Each number is 200 + 30 x the weight over the matrix's rms, rounded and kept within 0 to 999. Layers, rows and columns count from 0.

# v: layer 3 attention value, 448x448, rms 0.0502, rows 53-63, columns 224-335
# o: layer 3 attention output (transposed), 448x448, rms 0.0461, rows 53-63, columns 224-335
# q: layer 3 attention query, 448x448, rms 0.0586, rows 64-83, columns 224-335
# k: layer 3 attention key, 448x448, rms 0.0579, rows 64-83, columns 224-335
v53,217,244,237,216,134,198,173,156,227,175,227,213,188,151,157,185,172,229,213,205,202,149,192,246,225,229,159,152,215,171,153,224,249,209,207,188,264,202,173,195,194,196,165,184,183,235,196,265,210,157,184,228,199,195,264,171,191,234,212,155,115,214,155,213,141,206,113,115,225,215,160,304,195,150,238,217,210,188,155,162,193,205,203,214,201,236,237,226,174,156,125,204,241,171,173,168,242,239,183,185,150,187,139,208,171,188,236,221,149,178,198,193
o53,207,181,209,157,212,207,180,151,201,228,195,196,222,195,203,238,237,212,237,149,201,209,190,207,211,202,147,151,235,178,203,189,307,175,270,232,151,166,182,118,210,196,225,173,178,237,200,227,221,227,200,198,227,165,211,169,180,172,197,202,238,155,200,213,235,199,256,197,195,195,246,214,211,207,232,218,276,208,203,208,212,174,204,225,191,204,193,179,226,180,196,187,159,223,201,255,199,247,213,145,162,186,217,214,191,219,155,170,267,185,161,158
v54,171,139,153,220,228,203,189,201,133,234,247,190,126,185,185,215,184,189,222,167,201,221,156,198,175,228,230,190,234,266,246,229,194,117,186,188,224,265,204,164,235,186,211,212,183,187,162,238,117,161,211,158,225,173,252,201,179,243,213,212,217,152,223,176,251,180,141,284,233,234,245,173,232,219,207,175,193,268,162,208,209,236,143,202,188,133,193,210,194,195,183,192,230,251,227,266,189,207,158,246,170,204,223,227,133,164,216,173,169,172,150,187
o54,230,204,226,199,273,190,153,238,202,166,127,196,228,172,190,152,229,184,179,219,200,182,282,177,206,253,169,272,250,231,213,171,255,163,198,232,178,215,206,249,201,231,223,182,228,234,206,205,219,245,179,221,210,258,205,172,239,197,247,176,247,198,171,167,236,200,192,210,171,216,203,187,171,226,213,162,193,171,191,180,208,195,220,206,197,207,154,194,203,183,233,210,191,209,205,242,186,231,206,198,227,216,137,214,228,215,177,250,222,208,174,156
v55,179,154,207,141,244,161,252,187,186,125,175,123,202,257,128,189,180,181,155,164,155,256,221,275,227,161,172,164,241,181,200,201,164,280,269,179,224,208,234,237,224,210,191,140,212,222,276,247,179,173,203,203,239,186,167,181,235,244,288,188,257,222,201,150,127,194,254,208,173,216,197,245,217,148,268,241,174,225,202,182,210,209,217,180,210,193,226,240,198,230,155,196,179,202,196,154,226,183,255,200,177,189,213,153,237,186,211,274,241,149,163,226
o55,239,197,202,159,220,203,255,142,209,146,223,168,138,190,241,220,207,185,160,148,169,155,204,208,202,248,233,213,125,200,263,245,161,203,216,175,187,200,169,223,181,224,190,201,144,233,183,175,160,198,246,207,192,249,174,163,142,228,183,185,195,187,199,168,249,160,162,232,202,239,132,239,224,173,255,238,192,208,196,216,194,166,176,197,213,207,200,175,197,243,216,220,220,179,211,159,210,196,104,194,193,201,182,245,199,237,241,201,137,122,207,179
v56,219,293,251,219,226,155,241,203,174,211,194,207,240,218,231,205,206,162,185,226,163,216,133,188,198,210,225,168,194,190,155,162,183,160,180,153,176,173,240,210,225,256,201,180,254,209,123,183,140,176,189,225,164,222,195,212,269,199,205,229,223,226,195,207,240,243,271,223,225,136,189,123,205,212,205,176,219,176,244,214,175,255,178,162,274,280,162,142,252,211,176,193,127,174,268,174,186,181,208,203,158,122,164,193,239,200,237,194,244,156,173,150
o56,213,170,245,227,169,216,147,243,202,155,261,197,245,139,165,252,161,173,181,179,282,170,161,199,126,244,214,183,159,232,227,200,178,261,198,181,203,230,189,152,168,214,159,193,190,201,161,242,173,267,231,157,181,214,225,146,190,181,244,229,209,236,211,205,232,254,156,179,176,232,155,235,144,213,218,214,162,219,175,208,185,194,119,208,187,238,211,174,232,222,207,214,255,252,177,246,194,229,202,183,240,184,235,172,215,198,196,218,201,202,267,171
v57,197,205,233,145,228,179,200,185,187,237,253,234,235,103,228,170,216,191,221,127,223,196,227,219,184,202,234,174,230,174,231,154,203,250,233,208,154,211,225,193,236,171,130,196,134,183,254,227,259,239,202,177,178,194,189,211,153,287,258,159,163,215,182,213,191,207,195,161,221,257,221,259,278,195,187,202,234,113,145,227,215,192,187,166,190,194,205,153,255,228,249,167,226,171,193,207,179,230,200,207,179,208,210,183,231,199,202,114,233,223,250,199
o57,179,202,232,228,182,243,225,233,236,230,225,190,157,265,192,208,199,170,172,208,190,198,134,233,282,194,220,190,171,206,216,207,257,247,217,200,237,228,203,204,167,193,234,190,192,148,197,208,262,155,222,181,190,173,175,168,236,210,166,205,207,226,190,203,147,222,211,191,165,189,203,151,147,208,205,196,200,217,124,195,216,151,201,217,255,246,225,219,182,177,180,169,181,145,194,178,199,237,199,177,192,206,136,217,184,224,216,221,213,213,239,159
v58,207,183,211,214,176,227,206,251,202,155,198,248,169,225,187,179,227,231,288,134,266,200,145,223,220,269,157,227,202,177,217,240,273,193,191,207,231,220,207,165,222,190,222,172,152,192,237,218,253,220,142,164,200,222,223,222,151,224,265,135,215,175,198,209,222,248,237,189,194,121,171,121,193,204,201,260,183,224,200,150,217,184,173,228,160,204,183,238,256,171,185,257,189,212,226,180,183,181,145,187,181,291,224,176,212,225,223,227,219,215,206,229
o58,139,156,184,138,171,121,214,181,205,197,225,193,219,189,212,245,131,198,202,194,150,211,212,211,207,208,180,156,217,162,188,187,205,163,230,176,226,166,188,195,168,178,195,202,193,288,190,130,196,196,219,268,123,171,179,185,214,237,198,221,191,157,171,228,260,220,250,241,271,186,212,216,192,175,207,160,190,193,184,225,249,196,213,216,157,253,160,138,164,235,168,215,185,219,210,111,206,248,220,254,228,166,211,241,203,168,159,215,242,183,194,145
v59,190,223,157,229,135,280,242,119,187,210,200,131,208,160,267,249,182,140,176,195,311,194,214,210,188,169,218,193,176,210,226,209,173,266,185,226,168,222,165,197,208,201,224,216,218,232,213,227,190,228,127,253,227,273,239,196,221,214,239,202,194,171,184,168,223,175,202,187,230,206,204,186,201,245,189,210,219,210,223,262,189,325,171,202,176,181,163,152,262,238,227,229,217,232,259,210,181,203,188,207,224,259,227,188,208,178,203,252,239,191,231,161
o59,295,298,207,182,157,157,166,174,179,182,211,175,132,227,180,162,183,235,235,187,218,213,203,236,161,208,182,223,204,174,234,225,189,176,192,209,222,201,192,187,207,199,225,158,184,139,192,165,221,178,222,165,175,241,143,180,167,189,213,206,184,202,216,189,199,212,195,166,153,203,214,222,298,164,148,168,217,173,222,198,240,154,186,186,208,242,202,199,188,222,275,237,263,211,190,207,203,162,218,197,231,189,209,220,219,205,216,200,198,222,163,242
v60,233,130,212,220,185,189,250,190,199,210,167,205,139,204,231,208,239,207,194,194,226,250,207,223,242,225,229,190,224,166,186,117,199,247,223,224,235,236,174,246,216,238,255,219,210,215,272,165,201,120,154,230,207,147,211,226,201,202,238,229,193,175,205,161,164,227,228,255,215,141,232,192,203,241,201,200,210,198,189,131,186,195,170,263,210,193,202,169,253,249,203,192,152,117,207,110,163,180,223,237,173,231,208,162,148,181,126,227,225,210,184,195
o60,148,193,201,177,232,158,201,232,145,205,152,138,229,185,205,197,182,244,180,151,236,210,191,156,224,219,218,170,255,192,148,139,161,180,177,168,223,167,237,180,193,230,260,239,226,215,139,195,200,232,198,236,185,217,215,174,157,240,257,213,152,209,102,207,212,200,210,206,190,181,190,244,139,152,202,196,206,273,137,270,111,233,245,214,206,235,241,183,237,242,194,225,194,159,139,248,249,195,296,244,179,273,187,232,245,209,179,205,200,178,259,225
v61,237,229,204,133,203,257,209,169,187,251,125,160,195,280,211,203,205,185,254,112,250,262,206,221,215,218,146,167,187,185,246,157,218,172,207,251,215,271,138,177,152,245,220,295,204,151,165,218,217,230,220,190,145,210,181,89,158,244,145,230,166,240,178,285,180,188,188,271,240,225,227,199,194,161,212,218,191,253,127,192,180,283,210,163,200,174,177,261,261,178,175,183,302,159,201,221,226,186,256,227,162,182,216,205,158,165,214,194,203,217,189,192
o61,203,237,136,197,190,147,207,235,205,252,200,211,205,226,249,162,244,229,225,205,203,125,184,171,205,199,221,185,174,166,206,180,172,225,180,183,203,207,152,173,288,206,202,153,224,185,247,183,144,160,148,194,191,212,188,215,237,193,168,207,256,217,200,154,180,121,255,177,175,203,216,182,250,212,238,236,224,177,211,196,222,194,138,156,145,233,179,186,235,168,243,214,274,149,203,155,170,145,202,215,168,186,207,251,249,184,207,184,201,184,183,140
v62,247,238,164,223,207,184,189,244,199,193,229,206,218,235,197,219,206,277,188,180,202,271,206,174,181,202,162,165,181,163,209,206,153,211,172,260,146,207,225,201,204,278,246,227,232,162,182,188,200,175,221,163,193,267,181,191,232,95,148,230,182,184,183,193,256,127,210,165,187,181,217,184,214,211,168,133,200,202,181,219,249,275,257,141,178,221,122,207,146,156,158,182,178,243,248,196,225,207,164,162,123,132,160,179,165,187,184,184,161,152,159,215
o62,175,183,155,188,187,315,187,190,175,204,171,205,213,183,245,185,174,148,283,187,122,210,220,151,152,248,215,160,215,256,187,176,219,217,161,233,219,169,237,220,211,192,187,180,183,177,167,207,205,153,242,145,187,186,185,152,246,235,283,193,190,180,212,185,203,245,236,192,152,153,212,185,233,208,178,199,183,235,278,163,152,180,171,213,247,177,201,167,218,215,245,191,214,202,197,203,197,215,191,204,156,258,211,169,217,265,257,203,218,188,294,199
v63,199,186,177,174,175,209,171,208,220,166,219,189,288,170,140,209,206,212,163,186,235,192,169,244,210,169,240,214,182,165,261,174,130,231,174,271,187,202,136,210,123,179,161,218,145,198,194,228,241,267,167,215,150,215,216,201,147,247,212,140,210,133,286,273,211,192,198,125,216,192,144,194,181,272,207,216,221,189,173,254,269,208,165,225,176,196,187,241,251,183,228,202,205,211,186,219,256,217,194,197,154,212,245,186,190,93,219,222,226,225,254,214
o63,216,228,209,130,205,142,203,195,244,206,198,195,198,170,185,181,208,251,249,210,210,197,227,191,191,154,140,282,231,142,196,241,164,198,263,232,201,222,249,163,241,156,197,244,164,167,201,173,184,156,191,207,184,201,231,286,192,212,151,229,225,229,126,178,172,208,216,193,220,154,224,220,142,234,171,197,169,179,184,168,269,248,213,210,220,216,193,181,188,143,235,195,222,206,222,181,216,221,198,178,201,178,182,217,184,217,170,132,213,182,235,175
q64,174,222,241,204,170,235,284,215,179,176,220,248,166,177,145,169,203,167,173,278,196,169,200,251,249,218,227,115,140,197,227,165,188,237,206,190,201,208,203,195,214,163,254,191,137,238,211,206,206,187,178,239,232,207,200,225,202,198,222,138,157,226,207,152,183,194,171,240,167,200,186,197,225,170,260,190,250,207,196,209,213,204,261,88,188,135,238,185,186,211,251,213,177,241,191,187,221,150,176,212,230,274,182,205,255,197,152,180,223,193,201,201
k64,215,172,202,167,233,171,228,196,147,291,237,223,189,241,202,258,205,185,177,218,166,202,170,148,155,195,224,247,225,220,199,171,234,216,204,151,201,213,173,206,216,186,153,262,205,170,258,203,191,176,237,201,246,193,169,228,165,228,197,208,226,148,205,193,197,218,198,240,284,176,210,187,159,199,206,186,166,238,197,148,217,172,211,241,210,214,198,182,229,191,141,160,214,195,194,233,177,237,221,230,216,192,181,175,209,177,168,150,176,254,170,183
q65,206,172,222,207,203,220,189,194,230,175,203,271,195,196,196,185,192,209,222,190,241,212,212,196,229,213,206,200,154,260,195,211,226,216,213,228,208,217,189,233,260,227,233,231,153,126,226,220,180,234,258,175,195,189,186,221,197,194,224,177,194,196,203,174,216,209,187,182,196,197,177,200,246,239,196,171,201,196,222,239,179,179,167,231,177,210,202,220,202,190,198,214,171,216,165,202,190,237,222,192,229,192,229,215,211,209,191,189,176,201,221,216
k65,232,222,193,195,209,237,211,200,183,201,233,195,184,237,212,194,198,206,188,194,177,220,180,167,184,206,219,166,216,191,246,182,230,201,257,190,169,198,183,224,175,161,169,171,214,182,207,204,200,192,187,163,263,213,184,224,192,257,230,207,204,192,184,228,183,201,205,257,214,180,193,233,174,232,218,193,233,224,166,182,171,183,186,193,175,226,160,205,177,194,269,199,217,217,264,194,215,157,167,178,212,225,163,210,219,216,220,200,171,218,208,227
q66,225,161,170,224,183,206,186,212,189,205,208,191,218,166,225,203,204,185,183,209,220,182,218,202,201,169,190,244,228,197,197,230,225,197,195,162,137,197,236,169,191,210,186,215,230,220,177,175,215,211,223,234,168,166,197,174,234,193,162,235,197,220,175,224,206,184,197,212,212,199,206,211,185,194,210,248,142,178,185,188,181,198,197,224,185,199,189,199,213,168,201,137,212,191,209,191,234,217,233,149,162,231,216,189,165,233,224,226,175,160,213,181
k66,189,159,174,215,244,160,202,245,212,206,184,221,240,148,218,184,177,194,191,203,213,199,228,251,203,195,208,247,149,176,251,188,184,215,163,166,211,197,194,228,184,229,180,215,236,190,177,209,233,190,209,222,129,198,219,151,152,112,181,233,225,235,236,178,216,198,217,167,188,166,167,178,190,216,175,190,189,196,193,250,209,201,232,191,231,229,241,203,189,246,166,242,224,172,201,224,159,187,257,225,235,176,200,243,199,179,183,193,243,169,188,180
q67,168,209,198,240,194,213,258,175,175,190,221,204,171,147,174,185,190,209,181,232,180,166,196,258,223,195,208,138,159,201,188,167,199,234,214,200,172,226,199,240,178,138,213,185,199,230,189,206,181,225,156,241,220,256,199,225,182,237,195,189,186,240,204,149,186,193,215,217,224,198,143,201,182,141,251,208,213,241,232,216,192,230,237,128,202,171,211,178,166,211,251,183,226,198,205,232,229,233,178,215,236,284,183,212,208,216,155,199,232,160,200,169
k67,240,173,197,174,232,139,205,188,182,221,204,244,198,256,221,228,195,154,181,243,214,199,209,195,185,187,207,180,223,255,229,188,227,238,227,182,213,202,222,197,218,216,172,233,191,157,174,220,214,188,220,180,237,205,221,222,210,245,208,214,235,160,190,181,188,246,165,216,210,178,247,169,163,177,210,175,151,237,139,159,191,187,196,241,208,166,197,175,245,178,199,194,191,220,197,224,148,185,237,177,202,221,200,206,203,182,181,201,205,218,202,187
q68,186,205,218,185,167,212,231,214,139,161,255,215,208,169,150,220,192,191,214,241,217,136,168,245,219,194,195,152,176,193,195,193,184,241,240,202,157,228,193,264,169,198,226,158,199,233,153,168,157,218,233,249,222,262,191,216,181,254,192,161,169,261,202,126,189,205,176,175,220,257,201,177,181,196,262,217,211,232,245,197,186,229,214,161,206,161,212,204,162,196,233,210,214,232,206,195,245,87,174,208,209,273,194,207,213,227,150,183,290,179,167,204
k68,216,165,223,192,204,156,210,168,196,232,211,226,195,216,212,242,190,214,191,203,189,218,170,176,180,213,202,183,276,255,262,187,194,221,223,153,199,194,221,232,194,189,179,223,179,179,199,196,199,179,169,181,256,205,212,225,214,211,214,185,193,174,171,189,209,221,176,222,242,144,191,193,175,193,215,182,174,228,151,183,206,180,204,217,191,156,204,203,223,174,170,200,236,227,208,243,166,194,208,190,192,213,175,194,241,188,194,192,168,197,200,229
q69,174,235,187,249,228,196,178,185,240,182,156,218,174,217,230,193,208,200,241,188,171,225,200,144,204,190,251,184,191,215,222,227,194,200,196,236,247,208,165,183,211,209,156,196,190,194,232,209,168,185,178,170,204,207,206,195,201,198,208,206,216,167,192,186,204,194,194,209,198,191,173,207,246,201,229,135,211,192,177,224,193,166,207,202,196,193,183,224,194,172,195,237,188,258,213,198,224,183,174,209,179,160,187,230,184,174,188,188,196,243,194,200
k69,222,187,211,173,202,229,186,219,168,173,214,173,209,201,183,181,227,230,193,191,220,194,194,225,234,230,180,181,192,219,154,215,237,192,189,214,231,171,190,188,180,191,251,174,192,157,165,233,191,205,200,172,200,164,192,213,193,226,202,174,195,250,192,254,218,159,234,218,190,233,207,231,215,224,212,232,221,212,225,182,239,222,183,174,216,192,217,220,196,198,249,216,194,186,199,233,181,194,166,188,168,230,225,166,225,204,183,223,157,196,205,186
q70,215,255,227,191,185,220,254,209,145,160,157,209,191,141,199,171,190,245,204,225,177,149,145,222,266,183,171,166,203,216,215,208,253,164,229,178,185,166,204,219,238,171,195,216,190,217,170,177,230,194,189,144,197,230,176,212,175,233,226,172,227,231,221,155,178,207,174,248,220,227,172,173,178,179,230,241,238,243,222,226,225,206,214,153,228,207,209,209,181,191,231,171,202,232,188,202,238,187,203,207,219,205,225,207,247,196,197,151,201,197,216,204
k70,194,182,197,183,188,161,205,161,211,226,218,221,210,219,238,228,182,185,190,198,209,223,169,213,166,209,227,202,237,231,218,195,206,200,245,176,221,227,191,199,219,179,168,180,165,175,214,192,180,194,212,178,247,202,218,248,224,257,233,184,232,169,154,218,213,235,217,162,238,224,234,168,221,194,233,178,211,219,181,187,175,202,154,207,194,192,206,183,197,181,188,191,217,201,244,226,171,228,158,208,234,196,181,149,194,176,237,218,182,198,177,237
q71,191,236,188,234,223,197,220,236,225,195,202,220,191,195,191,181,217,206,207,151,220,213,181,192,177,206,205,214,210,221,216,191,206,156,195,227,227,180,202,172,235,186,190,218,170,226,233,214,224,193,177,149,185,169,206,196,207,163,190,205,212,146,178,234,177,240,225,208,220,199,202,227,246,232,188,175,216,199,209,221,197,184,236,234,181,208,190,209,185,176,205,221,200,176,176,203,191,272,176,209,200,193,194,222,161,182,188,182,150,255,223,182
k71,212,199,201,197,147,236,184,216,240,164,207,174,224,165,215,227,186,228,160,178,177,180,226,146,208,200,179,233,167,191,134,254,228,187,224,258,228,194,159,154,227,170,204,186,202,143,182,199,196,236,176,195,208,150,173,201,213,204,215,232,215,191,239,203,191,258,223,249,153,240,161,179,181,193,212,245,215,196,217,155,240,225,187,211,217,212,166,204,182,236,224,212,163,189,209,199,183,181,152,159,161,227,176,193,213,203,246,219,193,193,237,217
q72,174,144,207,220,134,190,250,162,159,201,202,199,191,126,176,189,178,225,189,277,204,133,178,280,267,209,208,128,193,162,143,220,197,248,165,219,145,228,209,201,189,173,231,195,220,259,211,219,226,212,225,203,168,233,185,202,171,219,198,186,156,277,217,150,180,189,158,180,235,229,235,182,201,190,245,146,232,222,235,177,188,215,182,136,228,110,225,243,198,203,193,194,214,161,201,198,194,138,225,179,213,265,191,204,240,242,157,205,220,157,151,232
k72,181,187,198,188,175,166,229,181,163,228,201,206,157,207,216,207,194,149,202,203,186,225,167,212,193,202,211,194,236,270,199,178,170,230,207,193,192,177,242,176,180,227,222,221,181,171,149,196,181,161,238,188,224,228,212,192,219,208,190,207,213,193,166,181,220,250,210,168,203,181,186,197,175,212,238,183,181,211,194,235,232,193,193,224,225,196,210,177,251,166,188,197,233,235,205,201,170,166,211,264,221,184,209,227,146,174,227,239,198,233,192,194
q73,152,160,178,238,207,111,180,179,218,263,203,172,168,205,214,267,240,188,201,196,205,214,202,203,180,182,223,197,225,213,225,194,216,179,142,183,256,227,228,159,222,193,195,170,191,201,237,217,186,203,225,202,219,220,242,201,221,201,268,183,182,163,167,209,193,167,178,160,191,222,218,211,221,224,239,205,200,215,194,183,181,201,198,226,201,140,194,170,203,215,174,217,195,214,222,218,234,164,198,191,170,209,224,188,183,188,186,199,193,167,164,204
k73,238,239,158,222,219,199,172,212,137,171,143,228,193,208,143,174,170,270,211,192,219,166,180,222,213,193,137,209,173,155,205,198,206,210,190,196,158,216,188,191,204,241,258,192,234,218,206,243,219,225,216,225,155,177,162,162,186,180,191,203,156,194,290,211,195,139,218,223,173,148,211,252,197,239,158,192,179,165,250,202,212,215,247,155,265,209,227,176,197,197,237,198,179,187,156,199,256,198,255,233,148,206,228,251,243,236,194,141,190,195,199,153
q74,204,160,190,253,236,168,160,174,225,213,215,192,211,226,219,236,210,162,213,184,218,210,219,185,180,204,213,235,196,217,234,204,185,183,214,219,245,198,204,202,239,183,189,177,169,237,191,232,149,175,154,166,159,190,216,207,229,154,233,172,213,166,215,235,206,238,182,233,174,182,202,221,199,235,189,212,177,179,189,231,218,221,212,221,173,236,214,187,217,238,216,205,202,207,196,186,225,247,178,204,228,190,210,211,195,192,163,223,157,208,221,191
k74,206,208,228,180,202,245,174,200,228,196,167,186,200,177,174,177,201,252,178,199,182,172,221,195,175,176,182,194,168,165,203,225,242,196,169,257,178,217,157,191,201,160,190,212,270,224,246,218,224,248,186,201,200,167,181,188,199,189,234,216,167,198,223,218,164,187,240,204,161,212,214,206,222,169,175,219,204,183,209,150,197,216,201,179,202,204,183,210,159,251,236,208,165,181,155,220,244,232,178,180,174,203,223,185,233,215,158,173,205,184,194,180
q75,220,196,225,217,186,208,169,178,264,191,212,190,207,214,195,160,195,189,180,205,234,200,176,139,210,204,167,211,252,169,172,203,198,181,198,184,237,224,194,225,177,229,210,186,215,171,197,197,193,206,197,182,201,142,225,186,230,168,155,209,242,225,227,212,223,190,244,187,156,181,210,169,221,198,191,201,190,179,225,211,226,209,195,175,162,214,207,189,196,205,211,198,213,212,154,189,203,189,264,195,213,150,199,215,218,213,243,193,194,222,186,185
k75,190,202,210,134,174,184,204,191,172,188,213,170,189,181,229,174,248,202,234,196,204,210,228,207,228,224,238,158,200,209,222,215,163,185,237,187,226,203,191,236,182,187,208,199,211,233,210,213,226,217,233,160,158,190,239,220,187,181,236,165,188,225,187,170,241,156,160,151,216,201,190,206,172,164,203,190,209,188,197,202,180,185,199,212,188,210,205,233,203,203,228,196,257,202,180,202,200,204,213,198,248,208,149,172,172,170,184,262,214,204,211,231
q76,216,190,177,224,257,236,160,155,269,242,204,176,202,229,175,210,227,209,209,174,151,245,228,149,150,202,224,257,207,222,219,163,198,182,183,221,269,255,187,222,223,242,212,183,192,181,198,177,185,208,171,232,174,145,206,184,233,156,210,219,199,178,193,231,181,184,217,267,174,164,200,174,227,190,168,196,213,177,203,226,221,242,171,235,152,274,180,193,175,254,188,227,220,285,189,169,216,236,171,203,174,163,190,184,176,173,182,207,191,238,210,214
k76,211,228,186,153,199,252,216,211,224,163,189,211,209,177,204,201,188,211,222,186,221,186,197,196,205,188,211,205,158,208,187,200,218,196,240,238,192,223,200,208,179,209,198,209,227,212,226,194,219,204,189,204,186,164,211,227,163,185,228,187,168,173,230,181,174,190,223,197,200,233,174,231,215,221,196,201,205,212,191,187,208,184,198,209,199,203,209,208,179,202,232,209,209,202,222,235,227,201,173,185,202,196,214,181,234,215,188,211,174,166,218,152
q77,204,219,225,196,150,226,230,190,207,201,209,220,190,190,204,156,190,214,245,198,217,200,151,197,257,196,211,166,182,186,144,202,211,213,199,196,170,196,168,202,188,185,181,200,226,148,172,165,253,176,184,208,182,195,175,180,213,210,189,220,194,234,191,165,202,191,218,155,240,221,218,181,211,185,167,204,218,235,245,200,217,178,217,167,212,201,189,223,184,219,188,187,180,193,179,167,177,200,182,201,204,209,166,184,231,220,198,190,231,182,187,193
k77,170,179,195,189,190,183,221,229,181,217,251,197,175,187,210,210,196,142,221,253,182,206,234,259,203,229,213,179,229,261,194,177,159,199,245,170,244,185,210,222,175,244,213,209,203,201,167,173,184,198,205,151,213,220,210,216,205,180,162,216,246,196,201,200,221,221,213,171,209,206,179,197,188,226,236,167,182,238,194,187,173,195,161,202,206,192,215,227,212,172,202,194,234,237,262,197,203,194,194,225,283,189,182,195,143,187,214,235,202,210,169,247
q78,155,228,207,203,170,213,229,213,158,240,217,227,197,164,189,204,196,193,194,211,200,178,136,221,267,182,210,151,192,187,178,173,222,228,203,192,174,159,164,153,164,194,210,214,251,204,215,184,239,150,209,239,214,232,193,236,178,259,163,222,200,227,202,175,178,201,181,161,228,217,214,163,204,186,175,171,204,248,222,179,228,178,192,161,206,178,180,176,172,162,210,176,203,140,206,206,175,161,168,178,206,243,159,213,244,213,206,209,181,185,162,200
k78,195,197,203,217,209,193,179,210,220,179,171,188,211,220,210,167,213,181,222,192,182,188,212,211,219,221,229,217,194,180,176,183,194,172,171,200,219,168,230,198,219,195,215,221,198,172,160,180,191,202,187,165,211,222,172,207,215,207,202,151,245,194,167,172,239,203,217,203,214,195,210,182,157,191,218,184,212,212,192,185,215,197,212,193,186,204,188,214,178,199,170,224,176,208,169,188,167,199,156,236,211,222,227,211,191,154,207,196,201,193,237,237
q79,217,201,197,226,227,196,227,225,219,210,182,202,213,187,235,159,199,196,196,167,175,202,238,223,177,196,201,220,187,200,209,211,232,202,217,234,172,156,202,147,277,213,207,187,209,165,193,202,185,217,186,187,163,227,173,237,215,236,234,188,224,202,210,199,206,238,185,204,176,233,143,228,184,207,191,226,224,264,190,192,230,269,181,209,159,224,200,225,188,192,167,184,192,240,196,202,194,216,147,142,180,160,216,191,190,211,172,179,206,215,170,229
k79,153,218,235,219,225,231,161,162,249,182,167,216,197,191,147,182,136,223,202,223,181,186,230,166,212,155,207,213,190,165,255,234,185,178,161,262,180,248,176,205,225,158,188,235,231,212,226,186,220,202,185,217,158,165,258,177,183,199,241,190,142,161,182,198,155,209,264,206,178,159,205,178,210,218,178,181,232,157,182,151,175,209,191,238,223,185,186,169,154,224,266,210,216,154,150,218,205,208,234,179,198,207,216,177,254,225,139,137,180,216,180,171
q80,205,284,183,255,258,191,186,172,203,192,165,207,211,209,160,160,213,242,199,191,167,218,249,185,178,182,194,223,174,155,221,206,207,190,202,237,244,199,199,217,255,197,230,200,182,209,160,174,206,194,160,199,165,226,183,196,184,212,216,190,198,164,210,229,216,227,201,210,198,158,194,187,195,216,183,194,236,172,192,233,173,175,217,200,152,191,240,179,158,189,192,213,221,193,188,149,246,242,219,185,222,176,220,186,176,143,177,168,208,222,179,199
k80,212,212,220,206,198,225,213,210,219,198,212,161,204,170,232,171,181,256,179,206,198,164,198,163,144,265,199,237,200,228,207,211,235,172,236,255,188,226,182,182,187,189,186,175,226,196,254,243,214,189,211,241,192,169,163,211,201,202,205,181,213,206,253,195,190,195,191,251,172,238,110,240,220,197,168,234,234,189,190,195,209,190,236,175,224,192,178,171,191,206,210,184,147,185,209,251,236,176,198,223,161,218,219,201,262,239,162,206,146,172,231,175
q81,236,285,183,245,215,163,113,197,248,199,214,222,166,246,145,171,189,180,221,192,212,201,157,177,219,190,191,250,206,227,211,244,176,177,253,188,263,180,247,197,216,222,210,228,210,155,213,212,176,190,187,176,215,141,193,222,213,195,240,191,206,149,212,232,208,231,195,245,186,141,157,188,263,201,158,205,197,155,198,204,219,159,230,175,216,207,175,192,187,172,211,181,217,227,208,181,204,282,264,199,229,207,233,180,224,166,191,212,180,243,232,119
k81,216,200,214,206,230,212,200,211,274,187,217,190,244,217,227,226,173,169,210,166,170,163,255,165,194,263,222,209,201,209,156,233,197,235,199,191,228,176,182,235,230,158,197,155,218,182,191,186,200,207,138,190,215,197,211,164,217,197,167,226,179,179,200,192,198,178,212,190,196,201,181,199,179,210,212,220,194,205,211,188,191,213,194,202,183,173,178,209,175,189,224,229,183,212,232,187,240,208,183,221,199,195,240,195,178,242,150,214,187,172,209,236
q82,191,177,163,213,251,203,207,169,171,178,206,179,181,172,195,194,199,166,215,214,173,179,181,207,191,185,185,167,202,165,210,197,180,203,172,224,184,205,227,192,191,155,201,207,213,155,185,207,268,189,194,194,190,231,210,203,233,195,218,161,212,235,227,216,196,203,163,182,221,190,155,185,210,216,214,223,211,216,182,196,157,207,176,202,179,209,211,158,200,176,181,175,208,230,195,229,225,217,227,185,194,218,190,220,206,209,189,199,212,214,174,241
k82,229,214,215,182,200,253,231,174,245,223,178,267,201,209,170,205,195,229,146,163,241,215,168,143,129,126,172,197,194,169,198,234,221,213,243,257,179,217,205,167,232,191,180,163,215,235,225,203,232,211,202,255,210,155,230,163,201,186,251,168,163,134,236,201,162,179,175,206,206,170,200,266,219,199,134,186,220,158,218,205,212,175,221,208,212,202,202,173,172,221,206,178,184,186,211,213,232,181,248,195,141,173,212,232,218,184,211,179,204,194,241,183
q83,244,181,156,218,216,191,143,167,239,163,183,199,207,243,180,193,232,189,179,184,184,207,217,141,158,242,204,256,189,154,235,247,180,182,193,198,231,221,218,210,230,206,189,171,176,195,203,202,186,192,205,220,159,178,195,197,220,133,255,181,210,185,199,216,218,225,198,238,163,172,188,227,199,190,215,206,184,146,168,190,214,205,201,219,172,252,196,187,156,242,173,194,237,256,236,196,228,238,228,202,212,189,242,192,191,178,149,157,158,227,226,198
k83,213,221,216,190,191,189,220,202,227,227,196,201,198,200,186,216,185,214,209,197,215,186,196,168,188,214,199,177,184,255,179,196,208,209,223,195,210,207,187,197,216,181,191,178,245,168,237,210,194,200,185,213,214,181,196,205,166,208,195,213,172,181,207,186,171,176,187,208,174,210,183,203,185,220,166,206,208,207,203,211,204,182,219,177,194,180,195,179,195,238,203,187,174,202,208,216,198,217,213,213,205,209,211,177,190,197,186,214,199,206,201,170